{
  "n_layer": 12,
  "d_model": 64,
  "n_head": 2,
  "n_kv_head": 2,
  "head_dim": 32,
  "d_mlp": 128,
  "vocab_size": 2360,
  "activation": "tanh_gelu",
  "norm": "layernorm",
  "norm_place": "pre",
  "norm_eps": 1e-05,
  "positions": "learned",
  "qk_norm": false,
  "attn_scale": 0.177,
  "bias": "all",
  "tie_embeddings": false,
  "parallel_block": false,
  "init": "normal",
  "init_std_qkv": 0.0189,
  "init_std_o": 0.00387,
  "init_std_up": 0.0189,
  "init_std_down": 0.00387,
  "optimizer": "muon_variant",
  "lr": 0.00853,
  "lr_mult_o": 3.0,
  "lr_mult_up": 0.637,
  "beta1": 0.95,
  "lr_head": 0.00711,
  "grad_clip": 0.5,
  "warmup_steps": 200,
  "schedule": "wsd",
  "decay_fraction": 0.493,
  "decay_shape": "sqrt",
  "final_lr_fraction": 0.1,
  "batch_tokens": [8192, 16384, 32768, 65536],
  "seq_len": 512,
  "doc_mask": true,
  "z_loss": 1e-05,
  "train_tokens": 119900000,
  "steps": 4133,
  "dataset": "wikipedia_en"
}
Each number is 128 + 24 x the weight over its row's rms, rounded and kept within 0 to 255. Layers, rows and columns count from 0. The size above them is the row's rms in percent of the matrix's.

# layer 5 attention query, 64x64, rms 0.53, rows 0-10, columns 0-63
size [127 113 143 101 106 139 141 105 121 135 124]
[[151 145 109 105 112 152 112 134 137 129 131  96 129 114 114 172 112 155  96 102 140 118 129  87 116 168 132 112 138 171 115  97 123 120 127 184 125 121 126 161 149 153 133 126 116 104 118 188  92  92 154 110 100 138 130 151 117  76 132 135 146 124 177 111]
 [119 113  91 156 179 104 134 122 134 139 104 113 103 128 120  91 177  87 131  81 126 109 128 123 119 170 123 161 164 129 137 112 123 156 157 130 119 164 159 118 124 152 151 127 112 126 114 118  97 134 147 115 180 141 125  85 128 121 128 148  77 130 159  99]
 [104 114 136 127 111 140 111 132 108 138 119 130 154 152 139 145  75 155  93  96 136 163  95 121 109 158 127 117 105 145 138 162 120 151 162 107 151 113 143 107 142 149 189 123 113 140 140 104 113 153  67 118 131 129 139 115 163 156 130  83 143  77 103 136]
 [142 115 150 168  93 149 136 154 118 137 109 128  93 122 106 152 134 114 140 113 163 142 121 102 132 139 139 140 128  61 143 127 135 142 148 139 111  83 125 106 156 105 175 148 149 121 203 120 127 100 110 129 129 146 133 128 134 116 113 131  97  87  78 154]
 [153 146 104  94 139 127 125  90 115 142  94 152 138 110 102 121 107 160 175 133 145  97 144 148 155 117 150 104 102 132 114 118 131 111 106 142 150  89 142 149 130  91 118 109 116 171 178 113 117 171 114 168 134  95 125 142 123 104 178  86 151 143 132 138]
 [144 131 118  96 116 134 146 112 153  94 149 126 117 115 134 108 131 132 170 137 101 135 102 133 144  74 168 133 153 131 102 125 140 122 111 112 122  94 168 161 134 101 148 104 146 178  98 107  90 189 117  70 124 156 117 132 130 151 145 139 145 141 104 129]
 [128 158 145 125  87 149 126 177 121 149  96 128 127 124 130  86 161 141 135 115 123 189 123  75 122 125 167 105 116 132 166 105  90  97 102 127 131 102 116 140 147 172 117 154 132  90 128 130 154 138 145 108 135 124 146 115 129  64 127 119 137 142 147 119]
 [157 159 134 122 114 149 164  97 145 104 140  83 149 137 119 124 128 116 104  88 163 144 106  86 109 155 131 137 146 110 131  94 137  93  97  90 137 136 138 142 151 140 120 162 109 112 131 195 114 134 145 119 131 158 152 114  96 148 143 162 128 103  79 136]
 [126 137 117 173 147 122 141 156 146  94 167 135 118 138 106  98 106 104 130 122 139 104 126 176 148 121 156 135 118  87 115 131  96 133 156  89 115 186 141 112  99 115 156 151 183 123 126  90 111 105 113 129 118 131 134 103 169 113 171 111  97 110 136 126]
 [152 143 128 159 113 186 149 128 159 122 127  91 115 123 183 131 145 111  89  99 126 140 108 166 140  97 163 125  90 106  82  99 166 137 149 155 153 112 116 138 130 120 146 139 133 113 121 128 113 141 114 105 159  66 133 138 147  98 152 130 132 119 130 102]
 [113 121 129 148 172  93 161 111 101 127 191 114  98 113 138  50 140 118 137 133  98 153 132 108 133 127 138 122 153 132 146 133 196 150 123 128  99  99 118 114 137 113 124 133 128 111 111 103 138 133 143 110 113 136 155  82 123 144 144 178 114 144 132 127]]
# layer 5 attention key, 64x64, rms 0.465, rows 0-9, columns 0-63
size [122 115 131  98 103 146 140  98 117 140]
[[120  91 106 140 155 152  88 124 120  78 153  98 152  89 136 163 186 131 102 126 149 166 139 125 123  99 113 137 121 128 119 117 132 138  94 148 176 121 161 112 148 152 104 111 113 108 131 179 157  98 133 146 120 125 117 149  97  99 150 114 143 136 121 161]
 [100 117 114 206 179 108 149 131 148 143 124 141 133 128 164  95 141 141  91 104 155 121 160 120  95 151 148 170 110 136 117 109 114 142  91  60 124 164 119 137 134 122 123 128 109 118 117 116 132 103 143 108  88 112 122 129 158 141 119 142 123 122 153 145]
 [114 127 132 166  52  86 119 134 107 163 115 167 145 133 127 148  93 113  98 168 174 127 130  80 147  98 141 124 129 117 123 162 109 118 157 119 140 133 165 144 137 127 161 118  98 139 152 119 126 152 116 114 138 104 119 129  85 161 127 112 130 102 146 140]
 [137 113 154 130 137 131 111 148 131 138 106 131 123 139 121 130  94 173 126 113 177 139 114 123 192 114  92 123 105 119 118  85 119 110 126 107 115 135 136 162  82 183 166 141 109 117 117 143 164 137 132 113 144  76 123 111 119 172 129 124 153  77 135 124]
 [121 144 158  45 127 125 122 179 144 125 148 120 119  94 147 112 133 102 166 154 104 135 122 156 142 122  91 164 113 133  80 151 105 124 168 141 144 127 133 154 147 115 115 139 152 110 143 136 118 129 135 118  81 158  90 163 107 135 109 113 113 111 113 123]
 [149 121 157 101 138 108 143 112  88 145  70 136 100  92 168 100 124 115 152 108 135 121 132 148 141 108 138 120 158 137 119 150 160  92 164 117 180 137 145 164 144  79 137 120 142 122 105 139 101 151 119 105  98 160 146 140 139 122 154 123 115 132  73 135]
 [149 109  95 121 116 122 145 139 156 106 127 123 109 145 145 125 184 134 134 123 134 138 152  47 161 120  82 112  77 138 150 142 126 136 119 134 136 112 131 135 149 153 153 104 151 129 133 179 127 131 123 131 106 100 173 133  99  91 129  93 146 128 150  95]
 [149  65 136 143 161  93 131 164 126 123 108 130 117 141 147 176 169 165 122  80 136 150 113 118 131 110 158 133 137 150 163 117 145 102 138 154 118 104 177 123 105 121 176 104 128 120 119 128 149  98 119  94 103 116 145 119  84 105 110 148 118 139 126 128]
 [136 148 115 189 128  99 132  82 148 145 114 114 121 157 195  92 108 128 160 133 110 133 134 153 149 142 142 125 117 141 129  83 137  77 135 128  78 122 133 124 137 104 129 150 112 144 140 110 119 139 108 150 157 107  85 110 166 146  96 119 138 116 117 160]
 [142 129 133 126 114 125 134 132 103  96 121 125  78 133 171 152 123  96  98  93 119 169 158 147 144 133 138 150  86 107 127 101 138  77 138 104  99 138 179 112 126 158 123 147 189 131 115 144 117 166  91 130 128  94 125 150 142 117 168 129 140 145 134 136]]